{"num_attention_heads": 4, "intermediate_size": 1024, "norm_place": "pre", "learning_rate": 0.00706, "lr_mult_up": 0.903, "lr_head": 0.0126, "max_grad_norm": 1.0}
Each number is 500 + 50 x the weight over its row's rms, rounded and kept within 0 to 999. Layers, rows and columns count from 0. Numbers have three digits each. The size before them is the row's rms in percent of the matrix's.

# layer 9 MLP down (transposed), 1024x256, rms 0.151, rows 644-750, columns 0-63
099:471501457440432471404468510515566403535481486417476517466448415515569476570389451393485546516503547527490503586500543479541457576555543428512510467499556581489464550408501489561525535512449549
096:477505531424482495517479410506483495496452510541527502479511423426471509550535492592500489443443425516498498503547539553418515476505467578439555475406580636646474627388534476548484532419564377
113:549568451497479487502498490590589560546482504407487470535541633467512441506394470550521542516506426534484558508428512527533432509559512438484594529556481534452496528507479460602501480347417429
098:480578565460499538523548536561475481460427523485518490496465553464466517528469451555523521513534509484581568507495500498477497490504528414474485482519443495592618541517515565466544560449494589
090:426519470586529415516522488532515580597485472560475521443577549488490550534455495524511465431565478451473503506405514481495583497452463439570439515566570445528529563505564474560426420481535444
102:433576563528458475591562551493483567456536430482472477579533436451420524410418434516480492550537588498500533513446510537497485504498480476481497616417576555489526519491567469481568509566496479
099:573504499403530470584487408493517525522470552527427453506584426488521495445456533572497454595520487493421632506509494388505520570479545478475455522451595497432545435484513482621537543539517395
103:477597436480484542601558440546562550523537686541461537571499561524485500528444522452525482561560425496496495474511466524548528490508533494428510463432460462422483454487596590467457515474436611
103:500475562594503536581514533524542457470509513469576531452534534582508462455515476533483447538442466566409577532516472463469514545422477538550447524529581457493407495500479564509494578418538541
098:573463483574595483505480462505482487508524449483475594459454519533482496579486500420497437448472552539547502493398476542450545534517443561528425610462582418571424545484621446507494580546546487
107:530521499441502562475465518531511577489519415529457526475493395490514470525557484472555527467488526453517498532462467518555476493511529493451546521527573533519459560490522491538454519524501484
096:516530526406481423424510460532513513472522491471532467462429395558373518503453505503445516503524524486516418457504568489410583554574554510434513433516506452431536431527551542476466556508536515
101:460460465504501440437461452487587482462428543485500577524559486447467492567493469442486457463449492539485535385547472587549497459552552451468477548505448503483432464423565558623508559413447507
100:581499481469460460426427581513507486449425466524483414509537571529565549505491556432479545474506518599557425481468446477508477418413473454560578452509460541529559518467441527591544449530465462
093:409464521508605488471562560443493547560429548501498483484436466427534511490505402542526486470556470591499565479608464569456500516509580520552490521513565462460369461510640491448515369541490550
103:556537544578441556511482616473541444506487564470553443556508473525520415523523452509493501509437579563528473474550481445549460467483541559411527454520491486387482535443394532483618505518467477
109:431529534485480480511451481408475384500448533436521537532613516498559518478462520455471492470517423479539509536440484531502464559541463489441511507468509445513527511500502493581480512502504445
101:548590452548492452432571476537516497459481434550408524484530529462531502511473483549482495509537425537528494487509489498552500571427485571531482490530515466477507486393518554474497543440569442
098:495475465473526521454597569486455478451502552487459505499447439509553474483585482534561459533538543598594578409463552517489542420455497576536491510480595476491476459524492471553534533519544536
095:443475517503516446450442570537514550475444592464507427427490463441483526509448629466412539484458437499473548450563441534510580547475513522511500522441485531550545526487458451516612539542507507
094:510511443566451467647514505447553476445451409573493585598531453476495471535548533552483476492491508419524508467449468451611506494530489552466490414493466500465515490484511601519494542475497530
097:512537527499496447461444555565552463494480499458483527570466546429525664547359546548539469597568559573426547497423540488518504576454483488413447487470562478564549473488552453489383487513476417
103:471562546523450446512431513505548539523574396520529449510436520419431446494460527510492430559528546525514530462498544544539536511400505558561504470581522474521500576433593511420506437535510470
093:483463504543475474527516535462457490559497588518530543450532503555373454525449442462429532527482432525451596469458626472530508456605545399534481396485532543495429500405436467526407563534517388
106:500529541499423503508578446482545500496502443553556446484521570514487601579489524556432526517463469425577510491514476514405525485548574533459540504523557456436409518493505521521432498478449471
099:521446448440471538466495458521473547515451503501469501541540516545593500528449549493560556493494607538489636529624495439499536443555594525461501460451515465449497508513383552493461512459491504
091:608489486502426503482543500399442504436526494436513544527633515525504508532516475494510505421474433462499581518506469574475434515455513527514413539545423517448430552455507548459559600509422472
101:540463475521461547478486423494553518456492554562538567500487426599462488556501607463504544497555566500489480608513503442447444491574445464523475432504460571479442580576460491427413427547514416
095:531536554482492458443578533551435521463451488426531523465449473517524479554461507476467521474480560634546517590461493459493514521497429384477526470565362580520515454592498526564576547532490511
092:500474444533536589458459499524517444548444471518429543485479459510548502528462540571454518502407487460509511488588440512469512542476579490527559575504600577549521415568509448530465562522529531
092:538479583513498545453435544453485477497432556556476478484472552472488543378535478507503537426407514545416473587555454499500480437395430462404352505517522374544477475609467377568573505477446541
109:519521477585534481407465448536504441496591513490594455442531503564505464504500410473554494550457552506481448462475533444478515493528401513488456441463483553566613449482463465496478428513532520
104:601524440562443540532507572458539450546524606559475424509507481520502512318526517562524530403430539570537480484509410532538512472499502478509482569506456501549485575560441484465517487432487480
103:565524438534530393612562493492470442447532485517488577442616567527432513533399552493519457587483508458474537430494530442557510508527453432484490536476473506543512509492499436457501438528568488
100:403439449489567583591501389502502506544451520564455504480483441509535552497462544491482492548488603507592463511469464504497432467495450471485476512492519543506554505468391425592608472506527531
094:488519563526463494544533453518477427450541455544521625446517544556480535541511582496531496575499575554504514508539485396554499457399497529532474466617405515493530552527509465373442502552499477
098:409453551475504476531486438514589455554515559585536558464476510547519481512478486554541453554498564583465418502491580472506567535459428478488435531498532464553443422443520564558466532485535494
101:548545509420478567502522429413503387546522452453499456467519500500494423456486495437493500620539425454550456439427483550607559527478454522401504485498586572507488577552560515495579500561474423
106:437495527504478505462586382561482552455509564550546587452586552537543580480414429466548560469553435477415545547475518434463445552432532526469445574527551448503446548482486539510435535512447434
103:474513501525403591450548596538555548599467484467420448496472468503430468466427488494510415506436486553531535539464499507476449517381609578462567403490424583392565459541528486444473512541484460
098:458442601554572548523448470521483431520543486484544503451495460551541441506505474404464599446546433615477490502505514598478558534546538564515538429451460518439462473498563552464541489535507433
098:516545452501430574529449444484546517502500529490530514427568580475472538531471466565507543569516528568430542463547478568437479462498528503575483465519506512487571469477481489445455535456409487
100:486509438428542593476536459510489468497602473516543669450478453448495466456476592471459505562561502444544458522483514604562523385495557557514469515447527422486512446524453545417439493487452454
105:471473469582478536433514438512473517492427497552439446539545508494556510540511437411464570413493555662478481498440571573484562584497496537524518529432479589497497435429527444512493669452486457
095:522549469572415534457457506520535504496453541522474464500502468424431500443480513527558589433513483501501565460491489569419580512539471541525403429452608515501512520554517500409551540390530583
103:459518519595515426526595534507442443475429547503527544506481495479476514524397420474507456552435426592495544497551458477462501490506573592519457543448441469474592434469482430537486601502532519
097:483552455446521503370464517511477600479556528520506462481493487407507547543541515468483486511592586503520578573473480518536544448483533434440507503424419444499555474552488411442575458507528514
103:439505610568478555459493482444568500501486496456473530498536568555504485560449564583419469454470541453484430463521536474431428353526541536506492445551468509509401619488493400432427588518516431
104:478496541523435441560444530498531387557503412431495484528464584483581543498532435538581438548508555452462463567519485404561561605552475504457441447364533532405446566470488508562488487530468549
111:565458547508519503540514384505469530507562428494517445552552595481441549514399524535496566467480427487468496429496504513503512479481488479490612489564467428493448538539592408597487526574480483
102:479535505528563492473468411531520489523523478553520553528555514498545449359506506463445534406472544430444498489578458514493438489502523443409386524548531455513423597537544561492495568519534469
102:505454469545508559500478344525438445450507481456505430535441500479491480490458468498512535585480515557485456518423472499506613509434521417534484500528611497468472517549480403511539402490601554
104:492540491497490566587472509451488520602478581481555555555420503450615378521589503464499557522511505520607539516477454498469476538509507583493505466485471454506510484533521453561555486447508481
098:537515491547480424459427500448539404531584471445540550585475465578387436453501533529528540544502485467607516512542550456493470517462541483582474498461546466563519602515499507596516471421479509
099:532532539481511509514523428491424504378483401489373495455504516371519482498504475477437590503507485479527473435451449536464430589497540528639531502506501559437494508440496501613471524464455473
091:477564485542548558508542506503519431522446524465465533553464482428455521442509478510477442483454536455500445581518522550470488502511444459473501475501499469525426562529553442540579477466457500
095:527521466469605599580564583490498499446476495480496482479484529455493498518402510442557494552574495453506484491514423505519531393504422469469411441447559387476487460528460492479452494529468488
098:515505470538433511479500467548523462462484484433452496516418502503441490493444518396571525587534519466602477536387489543390580552602508480485442501576547471620574431375427417482556489466516441
101:476442490614441557475445549482498505546585410435542540523522524455450490561409526493501555470499476481502448445589476435477529431516462439512512536437523429542425511464405551452565508494451514
102:554520438450494509556530544446516446558493484555508504484602448519424471486463479473590474680553459528496426496475472517510549524475481514458548575538582448472526520407493409551470515520524439
103:522406538533546641497496459432516431514515593592520470470543515471507533490540561546426482483459493422571514484469517452546516550550541522522535447517481509425486484579508552436386519444514428
107:413510552504443514459457507628524515406522475425401481452442464451533466485454480569526420526450488516469458505507538574471465561456560429557497546513485573466551527522515588554464491443506521
096:466544555545593487414554481545465482517533516472442491560474456469490544475591563462484492431439483548513429453451516526530481560471488513539510369509520516555467526524536486459444519432407488
105:427504525578427459546453435459560455484564527433452461485557358529484491505436481500503466481524531516490421472516496490466598521523554531471498468442457511491470522542505549449469472494493390
103:476435436444438512481451433445551429514578424469559537500424512563446570547528459494471409588478474487495484515433493491542504477523520490517568452411561616527502488554386566496457405519417486
102:577403507481524553580537446541586494592460504462545516604540540507579491466622546484417473538439417502478546487489445522422476485491530528588433562472430492492527430542494499516493564507481474
088:572507484546511496470481577437576606502519489449505584482514563454442485475507530503516504417445516373406488513593453486547563460552529453427561427589480458588479497431524579492466447570419513
105:493470600473450603495473502456597467594520507421410503543422497459506508450493547464513532474492483467486514525490514581504480467541550541494472526497585483450523472427484497418484549522445584
098:455575400481475578538428498450466512544473506527594541454463519502457516468536572512474475412432491507453496550384568418471472496466513514469481603458571457484440469587465584457482462513521546
105:483422508420570428493459502513446513550477419485446549512517519439499460533443514469456525517517511467545476437518508537565533483546463548507490530499638483575611510535509397520514556426524530
099:516565538533504567558467497415533594457534466450503529464471576495445473494473576463494490490520574475571566431540538381546577462430444369601459520524480505503550496522549474505453606514494450
107:468528619447556498525476505474500540450484526547583482459477420510450515543461459415496543544473557510474425456477515484506475515534487534589593467580533469466559488476486516496504516544506579
112:464482462524518510587433564490558595549597540475504563534522436522556504522520466453473533578577451496425476454444520446528513536503494529495479501509493526489571522493420540499526568428391477
092:472440433510485440515525429456524518560505571582493540504453540557498519392552467558414517503523578505472489505541410553579481435529482415533530553469497549547509560492491507498491543517523515
104:497484476458403460502436448517506577409473573506514520526519483450569435487486572526492494488409497477450480563519528475514503537590499545556567459512476495494480509422397489500391566520494526
109:522433442472508555384456558477481481491540458404555505492429514446532401559487483469587563515458507489536509538513564525416505508470431452467479544416589534489422570412487488507557512560550461
109:542477542355547506504421506543521508503478481536539420473545534480581552475488422510597456485466393492559548498566491529572460529495479474437403428484533510491607490419470512495452532448503528
104:584536493484434467499544558577573554477462499487491516593522483556526521388473516555481552523499444485632497511520483485420557443505558520521498494432405444582498474442513619432475471479423455
086:610475531518514609461507514435484537527438549525473527400529535468549471474515495487567539495426570440494637577501526447476503540415479509561499508498463462517580520472527490501563531442501540
086:588474499547524536527429540543483511555484550480455432458465515598519570484566551529606534562502488513480427579570546543523480494555489485478532538480561453469538474495493530573493388393544526
096:490537524524467383415483491562534478551483443500496574481523478497544543475511497529433554522503560478449517489501498529500479482541526491398521592626512451553535432510520547492535570511490431
100:514587499441515470470557461426399395492534514507592641406542476558520483471519500524485457532470589482587435437495427479529471534481514554444514519455535578517551443459492528449500562460526491
097:555434576529527472536415474509471412439504537490475551472472519536537546423460496491556463463436410533458562620401463496529510544517560482414478540478405492453515483530444485498404470467507538
106:504494479494458533473453455526491469481500516425516497528447416451510516561533528533559485494466522460552517618529602479568558591488483479551517520468519456504538495458409554529505450530530399
091:446595528481445469506405498551464563504509415525500517435412446529502495382634527532526530404520554447517398551532491464437487569515519523582434549460476444615506464507521503435478559478563474
109:536508466518503415559403435501472443518585498477465508575485584593507506445394541562613404571500478491455517473461504524481556423533469541518465476532437516605555557512463423486501498582566497
101:437533414491543504510520523509531526447449492554496550482474445458494607553553410467452483473484506477493550505560603528557520413489554525489586517519504495540607494413467466516475506409480547
097:509571483451431451504573437491449469552451530513535571512566551486394556502509528555482573462495561498642570550427611478606552455546452438541552459557536520540545461482459539503446379484482520
114:438515587461463513544500560586568556481639478461465592410454532530538465422555528383504440506568483556505408525468498437475498450500585566468525512493504389542554521505454477558413531463512506
096:579582444457488476443489489520511483535495517491466518547527521450370575494526512511491565476486511445532498602500494508488544518520456477379522535474439594525539440460628510472521450450533569
097:504474537544466563510529481475577444445483497500519508556534483442477420493564461537578511532464504471456584572510571570456554469476587498498527443463483547535528549525458522448470540552500467
096:507500460541534471475420446453470459498467491569499511551438503463445514435542556547411448541452464491523464519436500554571437488458475504456508400471476576574515509564513516416531503591363558
083:553487484598491552488511477498497589606494410513531373574450483380556530543516475373471472493537517444419467579441489477413460440525557502546538439557551514575508461473504483498500409518536482
102:620472539404528483470496543485477495410443417533583528538453504509539483575457448594532461503580523475545491475483422520510582510438466479503548545519500559481452538486468557449537452563524454
100:494588449445616448506482484499419562496502532545602474475383453501442472521477431487559471503496473536525568552357503543577598443511471492593394590480622430516567465479514455507539462538507459
107:550546548470584485449526598413424547595528546463514467461420491504545436545483480454452478561469491562528481533511552428532508493533521510489496398392506514498474496561550527568524532532440444
104:583580415525509481571508581476485520484542426394520515514469458537505483451563508546527490529511532459512522491533431510491540491498442478465479502595509492472467478540518512552454524524492409
098:500538512494536560484588517623456474472518468461467449565484484525501488482451409515526473493510570509480480491423490466528405529471407460466478617517521477482458536555471533508497480525469467
093:547483530529509484452414491446552485466556426574482450404532495502542471515497480418503525567471509431619524507475467488473539493588538499517516398448533542483556566457500392406546491474455533
102:521539543529457476516481485487455461570441546549519484407487522487501569486361489526471498488512489520580494436554493577489537496498529526439529375506545571494476444488450420503457517488472467
091:539619481512499424533466454563450392525446502545501648400483573622593459501613519527423476547522473538551594482514508526537520438388477477551424554440505506495437531533458531556528540445444488
091:475484481489481489444451578498472520468505451437416533538432538433477533503555563482534523529411429468490575458570558490531456512462603547512467451447430480483451453383487601459478388429495504
097:567519566484519503453526487472556456494542346475466533410548528467467488489434626407487622486506555616547464450456410466553481456544545542463477474452479519511476556589428535494521423487485543
098:505439590547466463483578469419519424462560530444510498550421430528525515469570437587494575520474568560479481457507486567557548496494473477479454493468488502400502482525427474546497447487503452
106:490461587490510540484598551457513502393582546559531546555608487446605523568506525481507602548487544475449536432509518550526462549493435449499436521477535548503436465572511503526521533482492471
091:551596510451566592504553454554458505551454501505514560493436518470452478561611512499593479534455543377521578493481426490534567553508495485520574497513506548415506494516531545550481595554480445
108:461447472548519478484513565492566531529503396472539540458466458472459493463488479588418497518527529474434454478483453524443437610566412420439504453549457530519437511512454527458515510416465537
# layer 9 MLP up, 1024x256, rms 0.131, rows 645-751, columns 0-63
098:535473462464517467481512532502445557426467482494529381475560510530502514567484508420478602513637425562513607531429530509555558504495458473491454523517434452530541467601483577452536536394490456
106:511522540539525425536435470494548423464537457553437572500448534483455418503526384534456401499473523614504470568544451471495541378529551542540506491414522499547607535610531443467523428521439498
095:485457501543530438530500562522564485437476462530505475543562511522472627508611476450503520494405494533489456626504544471424549518431456373434505428519504515576479475477530418515483527550367542
097:543530579499540488405554480454521502433486529437483478483401473467462464544463496535524551512479495572494535513450501470462422528589480509500493427507452469483497579483455570502518484480504574
101:598460501462513506442455471509514514541456516577417549490535567452473575456548497487465504403558527480489528447551464487421592515515477462458534418538464503525610442528399534475448435468437542
100:408432474544474547496433418435432529524578570547511447478507428433476521485511517452480543546426485465558465496524516548492491405507513512483396530549448435539479551516438532446569516462544541
110:454489477494519509416490559479412397413455440509566519494402529558470423559497443515481486451532408438422482523483554480487533521480581544524450585476390512546512554483492450502543533507507497
099:526444439449548559525558562544432567462457535495453511556527497510549497462519483448469447301502537439505523476552532496547558455466458608505548490470559498512548451443473458366577508442382573
102:444572468535465313561480542545542436545522497485492461576404536424478453508519500460496534515543518521501562510493522508513522506464502416497556481451426645507507462558411575546499438526357557
101:530601560495520461464552547456541486440425403579507511616527488567494513602566538445482462505543553530500455463471434511508510450450515476490444439443500538410493461485418490416453508468477555
100:509546623390528468395495544481569603552467520539396446503633541454457508549439562531489492421573509527527483463485568456567494442554522459486527500562457569539528486515476524543510531527521491
099:513523459504454587568560488515509462503484552438520440495416488564467471449455550573439478465478429484568511445592522524402456515601463570554434558462507484537404488489504530487528487469471501
099:497541473533467516532479580506545417408513492459487465459495550454577525518502503605442485499518519510517591487439519470534502458505498499565538478468444558499494460478548479628472613647553411
091:516592576437357516439474518534538471482555443561479545463435522523508437463573606513511532487526553532522462439437403420559601556440522544545494439494454507482571434562382540452491562471524507
104:461505495379477549586505503496506508562455515640511426480547469531478427580478436561424502556596504441582430492519516503593538541501454495472478584401521422459476463629478389533545454491517451
098:466440515532488477503584520487432449430421498464521413529568465394470588568517493462484510539491567538496474472490486485492460545449432478454509558558454699447477514564525483377488492527515544
107:592577548464555586493537496516524488553523490559391471535459536574450452441408472478477526440559571443477570512447524553477585569473488431517523523520479433453551514456524542494543562549580407
100:473410510504471413427523520548533518473543463516558458509562503534431594500563516558560498596504462517481422455461392405524403544527499440420457643518434480568475524476511488500517497496464471
093:575589417560393546492538512440485518513484518548452585563416563409479434496512503541516484525499487540459487585497570471569442530514440504458494518466510539498471450577476466511553553444466480
096:492503517476481636444520534503513488435609567446517405420463561468521480515462536394528472501445519553492528508571445519445617452510525428497467570521481495530591506487400532493544388503551475
106:490478566484442480512606467482457524499514505482553440464445405501501405591388523422425493514458452462455421492560433453523466456555585569449582479610473612477508538519536550507472573523490545
103:457563539502478519423572465552514469481556535465479513492474577525425483480503483492490521458432595447488598379405489559482516586522472458491564532492450560487538515550415487499440525444455562
094:481472459499470464415476542529468485504494473479450409525479426454506541521529545386491556554439593480595474552523501507489417470512483450449562614545488473473623524595521567502613501518397536
101:451524537532457543541513473532523515535430511488476391397510480529532414476501542369448506495537487462466510521451543476570403536427454517523506607540436459514488430507518492539600489480520474
103:539534539521488508457488509400516473596522479538600508499512493463423547375525508554407552540454462453523447477484517564561492520511416413532515504524568538571622527535565442506515430491491510
094:560453506438448447541480604510510465517532522467527429465509466573506493503490574529501513509486448534506381466541573559476513457406465512450584459545419550487526544499544539555562498492547520
102:493501519387539541486529524487442558514576464468408572506454571462534489544490527467552461518620520490514488547451519442529537455500505583462513415479493483537525516487526448572568494556515409
100:498503423425499525479481440502525591518573536443496500491513542467460581453504463486438532456474519462618461402598385492520517444524514464500492440420563586507550545434563485535438532457521511
093:594531435479520423588568521488550521441519474537490483481506523462471464538491473490464394503619544503449502489397546528497485454437462538461458528481489481472537568462491563443596411458450499
106:524483539461360494459532481470436442440524484432423523530508450435424462519498566477488618533491505546607549453572478558520526544461430528541505512514435534552591522481469513483525486416573499
104:546491477493501477501499541511492432487505456484532547496473467487527477524466556516426492514655537494509500532493429485369467475517443457587473506518507445444516512499563549571555513497591544
098:529549593430477425476437385531476431522489502520561480520534560534444547499504570520447466521443457426476469538541503500500476460419402433400498476442558464431543394461517521490533463547466461
101:525475491464373455484523503580473528445475495506413494484401528523499508523520605507498537518518569466452502617529521594462540496535460482487502477478425451627432459541502507571520464558515511
097:511592515497462506479573574504485458469457492488485497437514525420503400543528484477429512446473472491531515562458505554586558527521507475473599521466426421531450513464475480508430527509594504
103:531483468561534528485558543539547459585510560544458531524571477577470625415557542433505431402457452507466404481401451539511514466515492455544467464448508469519541480596472524522461460477417417
099:565459570450502460480434479489451530470478595397517570530484390467566534521516467407493504442543406567568617467477461533454541428486529544474499529566498494492659509443548521514573542468477480
098:462465447597422562459433502522535535469466465522502514563514549458457564568464589575425563386486544511441457580557504469469511394527493482544448446463486453501531528482442483490510446406468589
101:553422502528539451445418523529509564540507523482556378468440413591559430479493567563513483481452473493428507540493484518510533416632533484537436535412500538460453464462520422490455517552436490
100:477401458482528432512553473494413465437501463432450577492552467587478466571581502459590489438556494407568594486532437546550434496494511410485490492470483475448514571428480533523539433538579547
103:401493432445529486447409458562415446508528537506503448474571474553470519574426542559499457513498478468526521493467584509555542524534520374546451567407575491533461523463519460477415536460574538
099:483550639486634556496515500481458480485434461544461506484524561473526452586458538452502485527522500482433480475441494524509485447356386571526466428523521435568486483513463569550434540501495532
102:467514561523349435471518587488569517537511504522545442597518514468558546662452559506495442402413527445484511473480484424499471543446546477464489470587477524524566564611502487496485505458448472
100:536577501538621473494625528616502497467503409511538529437477430503476470434515528536527552490538522472412418473496474540526520501541568508500492383523471488552520434475413510494540385513619520
102:444518553429567504499427529493504456567492472414506493526475444513514491595481492489475536556369468447491421533529531486534402470465551511449591451488464552492484565515570492464475465514467490
095:526480514447473431509502444487529458515480523420462428534495470491576463497502391466432456448456534617443458469443576479584421466489482490643512414468548465489454441447506501518437459505477513
096:548531625626497479507438473406580502557485517433560485472519421484469456565464496501535588525464475466498468503522539514546457518541463504477492478526596613504466542472577468466515492526469496
102:472456544516581547488482470493385471534531575579542498460602469563475463429486409483551546566468508507473553529425528529523433544475504396464503571508484479500515489519499482528446462471563510
104:538463428481630518333386489468442569464503539576491543480499498533472437461472500427547597468433426538463479551549527439492476449556560526516494495535509414478517446574481418516488563429507479
109:565498434568525556502457414468577410517525484503434449454483481554509512527465584485484469531469582424429506545467576549449391548511449458511580499411471468505531579387403599635439466539525499
103:468497544574505501492555557474554497452473458428519466451472551428494475457534420543434515481489448449441489504498492463586453470475540547517494509502486544559540421519520409530442419525415464
100:524516487440502495513547576548554534499454442477436492497449582514565549536546501586476521492508435432511490515626504517525564456526482433469546525584447608479515418461593517453517529483394458
101:476453394491462472439500535484528453453479434521545544508574511397520445529450486417543506506528528422480603601438514574519643475494424473508514507511548449580479555505499535523515529441398502
098:483455480492542446508546475500569525542523528517506443499437529439505535468536439473524462510506508504528459457463514498496488443541537481426514543495470547463507450508512526401490470517521477
100:471505387520549403539484366545586474419493569406568487451505511520491483472504480529526439471512473522550427527527470501476465517519519461504454463439565490475497506537506505382496583563502453
091:445422532477520469509509492493452478478529488562493503501462481595534453474506511517427471464471511509478504504565442419464523503536484507542514501551490461461579449516391511511413433463485607
090:485485437530583514445487463443495461544526473562470453434560496494518479466459407478440487446470532585469466459602440486526472459511520456540529460473483589508481630449479445500448458407550487
101:455607514467506472444537567387499542550393532455516496485549495558558565519538621569480479448445517483421473517532563429490420487477499456437516497483464519487424508587487538473417600533519465
100:530460465530541542472517577577484477449397595526439469450501430482587511456372503595519532443541547526541483493533529615632469501419467489472478440531524542480469451593533494463500484511527407
100:429471473502555456495436506552511462501606392553510493550518583577478504607499460455470461511443458618477352485440538541441505541517484566554433451591521537578549493526537498571557465471479555
104:566561483534422427500479444577527542445575442448499580469471562506497493444427541548570594472534590510429459464542534548472503509538499481351449515564467540539554450461459527534578500558456585
105:574480515427408480389385506498548500438483456479493462477544570486468460491431545531471587501527516502453504574543495479527526469475485560595539501485517525523526581507457519575509568471491477
103:528549568459453534576539510500532430501437498539501487402547522505420442459563571541516485508551534533534552461506458556449526461606505477466501544494387453536581501542450495529450541561576474
099:477512520555488494496551549499395458523512537586478562450506468480471478529586497470553523474561560419424506503452475540465590496449574535394456468521495502499541496468525482488538438444443462
103:499502580385599508542508534592570539473450567456528470493465581474499529443481487532495476401522517330506430493551577563471545527552506566525516510527463491464557403437411394542410504514590565
100:386529522505436466524515575581525442469530483460518527613444478484491512540435478448529516446573544503511467479503509469586606507516503468546549414513518509482548584471517551507526482407552548
091:530506444477523586542504475514457496648492551500441432547605419580542477492437424505560547496530584525511554548495488512563478539505501537407523479497453510505503426438536453453449472522550493
105:441488432574573485638509531576425523523509554511569493547443550446497458541513422572520474560530471484488504499455424551527396556442493509515509491420438404617537583543524557550497548555422454
102:500400539502549439479385563444508459424517495509502543497541479553461484564506447458602493528491538509544524500563443528541459599556505545434508454496544554513522452468476530466460555597526535
100:449429617532472547471534560497436450489489584445569467501560499487495503448470553571513446508480519416451505555492508464492541546475515511519502553480421530507428482520509469564512453408426506
101:501424465440550510480447517529449494534493500569465482532510444506550572545532480446593523535533504429556474492552528533536507598520517491418542489533432430555483451472579581422556471478468538
105:526463512584496535542539525548547557540468486513531500419562482494519507429494525462403538463520483505470497539409412478531484486514453553458475570533426544521496502453565521361560491479421483
101:533571552480572446473583462399486436481506513451564509443516566497493395553444511593426491504437466562549428544535521531451520502484441474462432447418570415454561477557444500424584451492557453
100:457535563538522529462519499584529431449581455431576483454514559487481491600454527484492519536594509436457428426513466487462527445460526505489509585434537520611501542526568534581422504496543515
103:544482555556510551458512429502453467486497459572486401506392491491365573513477477481562657568479484486525546490486478506469585493513502540398406499498502558557542514491551533453631439375466513
099:428526495552531546511550526607500437474435531502403550538576512507506483568538426425502476463500450617464521421411473512461516529440573579590520451397379476575512488534473554552554474524506520
100:506460491507462561466497490436495515505501515466495560516535543489410399488532574441531536566464559489518486517368509510508445470482492579541495528536457486630469413593527577397462529568520500
104:476545455479458538402555435517434475512601495458492550486510512581475497584546488548560507447518485466509549528475512553469457545495572536544545528514538498495536573587468405430446543391609521
099:525550528452537396426504551480528481546475483444527555481475560488516510489571462439529497592555420543546504480518519469589481438472511492589580369556559521593453585470515526576483539546497453
093:471508469466503448511518520492615475459486486503509493449551460433433455515522453588413468503433491464505537406497576447489529467486610490468437441504424512465465563547556401465561488528464462
098:560430515528539509354486587433484473499433488432459503492489520555446472530579411442453519467475479548447555467592514500430455453479401409600483490457491498479524402578490449427524550576606525
098:491496479649526539486481530560556546502359542558445529588473510391530445524586555466454543599539462471504518492505453522526542453440501467498473525515487483457488480593509529619517472433489485
102:584582494552398506447556555547600594458459449481438527541546418497557444535559484494494516495564539463507474558523527431431460528446488486421427490523507499488447659506536545489516561500525466
102:428597498496527404565472433502485498505451458538516461428513542441508526541461494515511601559529552474433404510444518577462480506437486473497502588466508564658535547512527527568463536528440480
094:571537447513504409503672486500566603455511535503470516597416432493590473566494505482444366590551542521538501410517463545498580514448496491533515490541474456388491544451521520441524435608432509
102:474552520511469536550505499568542412549505458656488471539524474433518513473509566580486580458492483516550500516508531521534532414567477397468549444584559482482548524504606509430477570528453501
099:529449541477450615490495486466440447627588550502481438436529521501461406535543521530506618451494587369492434490532433448507606507610472456525485508538477473460448450391482508467490480414498526
102:539418531439530502522528449460469408408467601454544453438447463457535562433569483403546503536508537554469421458523462434415470438457547465623523533443482511467488513551522521429418572486451490
104:439476508499575462536505459513531506525543492492642530555504501501574488509425547540517454562515450423560513377535447565472503507474483492477572521538439466412580479512539435504452555582517539
094:409533496559520553510600551577574575490498523459503522426454495559547429493470472576444452560494509523496596449524501579494644526536533446600476538522531455446505577523464483531447529446445505
097:442513516477465366533515518535526534543576478428451559454527502490483462448508501587487504543512540480531454436534460562507424458517420387504421524460499453489526531507527459488547484436417570
098:496517504474527464545523509514544398476503499526483372545586471505505413516482513470535537421478537493495452493520567449521546423516462486597571441441498477565506474515592526469441409578520495
099:499501521423499462534498476495448468426356495412542619511486510591471513503517552552491534506590498516559532538507541506551507438587450505490502447378394558474597450458407491574549536517502383
099:522491558459508568517455512450481483506510498440572450517543438467448521506456480456452500452483438524500602423484528415508377468598494560535527465535473528480495533496501546458472452466445426
100:534450576506469546550439533542449484527452594408558456530554640512451457444483434481497565447577496493428501428509445540419430484433508427468546483590430447442499436566502510499547575498486533
103:435481515566480497568494498517480454550519571592428468448477556602525490505465587477432427443473472522524542444531606624587412550391450537453502510514531488539515522467469524436473509572462507
102:564457532479439591493466600578531480451498551421592489556508503499441556562386446433480499476496487414552450524476512522506427569471499493534497590383503573437533538431547509426534381481460480
098:469397470450493571421488501519460508525472515437512555519483502421491464487449504535404544528430529465520562477427457481500473439580475609506505463468479467526508571468448577457570464453501481
099:480510431411522467506538586472493546550550507482560522499438530492394463545542562568529478456537403542469493502549583512536510537498479493459517564585419487517462561517409582467446547397483492
104:492514541451430521533523490519467501539606562390558478457458434441444616491447538511506571437525466507497487473485526520554509507639461501516443474471485488589427498532522545506594591545615537
095:529553459505472568482463438416579576483488542530527546526453483419551584476461530537458536465570552351469441526434421518480494446544523407429544554553483528493565435500597538406556504556541502
104:401470507542525550516471420588523472512492554534507424463483489508431514459456431567475534399474485495486499530495467562529514515557516607539562564501528510485509518541570496475522524552478480
100:507567529565547420546458529523474465487466561556546450596424440477440487521561424564471417521593494483489470556510555522532482581581468375548546470535511474625553540448466430441452523465484453
099:417543428486501485438493468543473562488516551479477502489574490426565432542483575445533427481419589479451433513463407491573497477468511355471464474474567500456411561520547435522519527474579394
105:491561484428420590512431475530503507540492398541515509382444521515447505556519611462475476547543542478516486526516442482540483515600513512484516494421484607550482439424471571481449453498413522
098:552453557480406533486547513490488529465507514484473500557487482571532529453453480406561538495590410538508431487511514544526549494515500604565575502504544450510457550554454423409409459477451534
104:520437528471470563400465452595475480536455504428449457575422477484518525548515549433562527557424402521546469491516522492518529545419581539496500448519491516519510462562619479543459452431439529
103:388518523527476529460501369574587446412482511558517516523491531522423553490507543482456429464580518461435561620522496537457578418457470530472571499519408509532527468517543568532480500404394556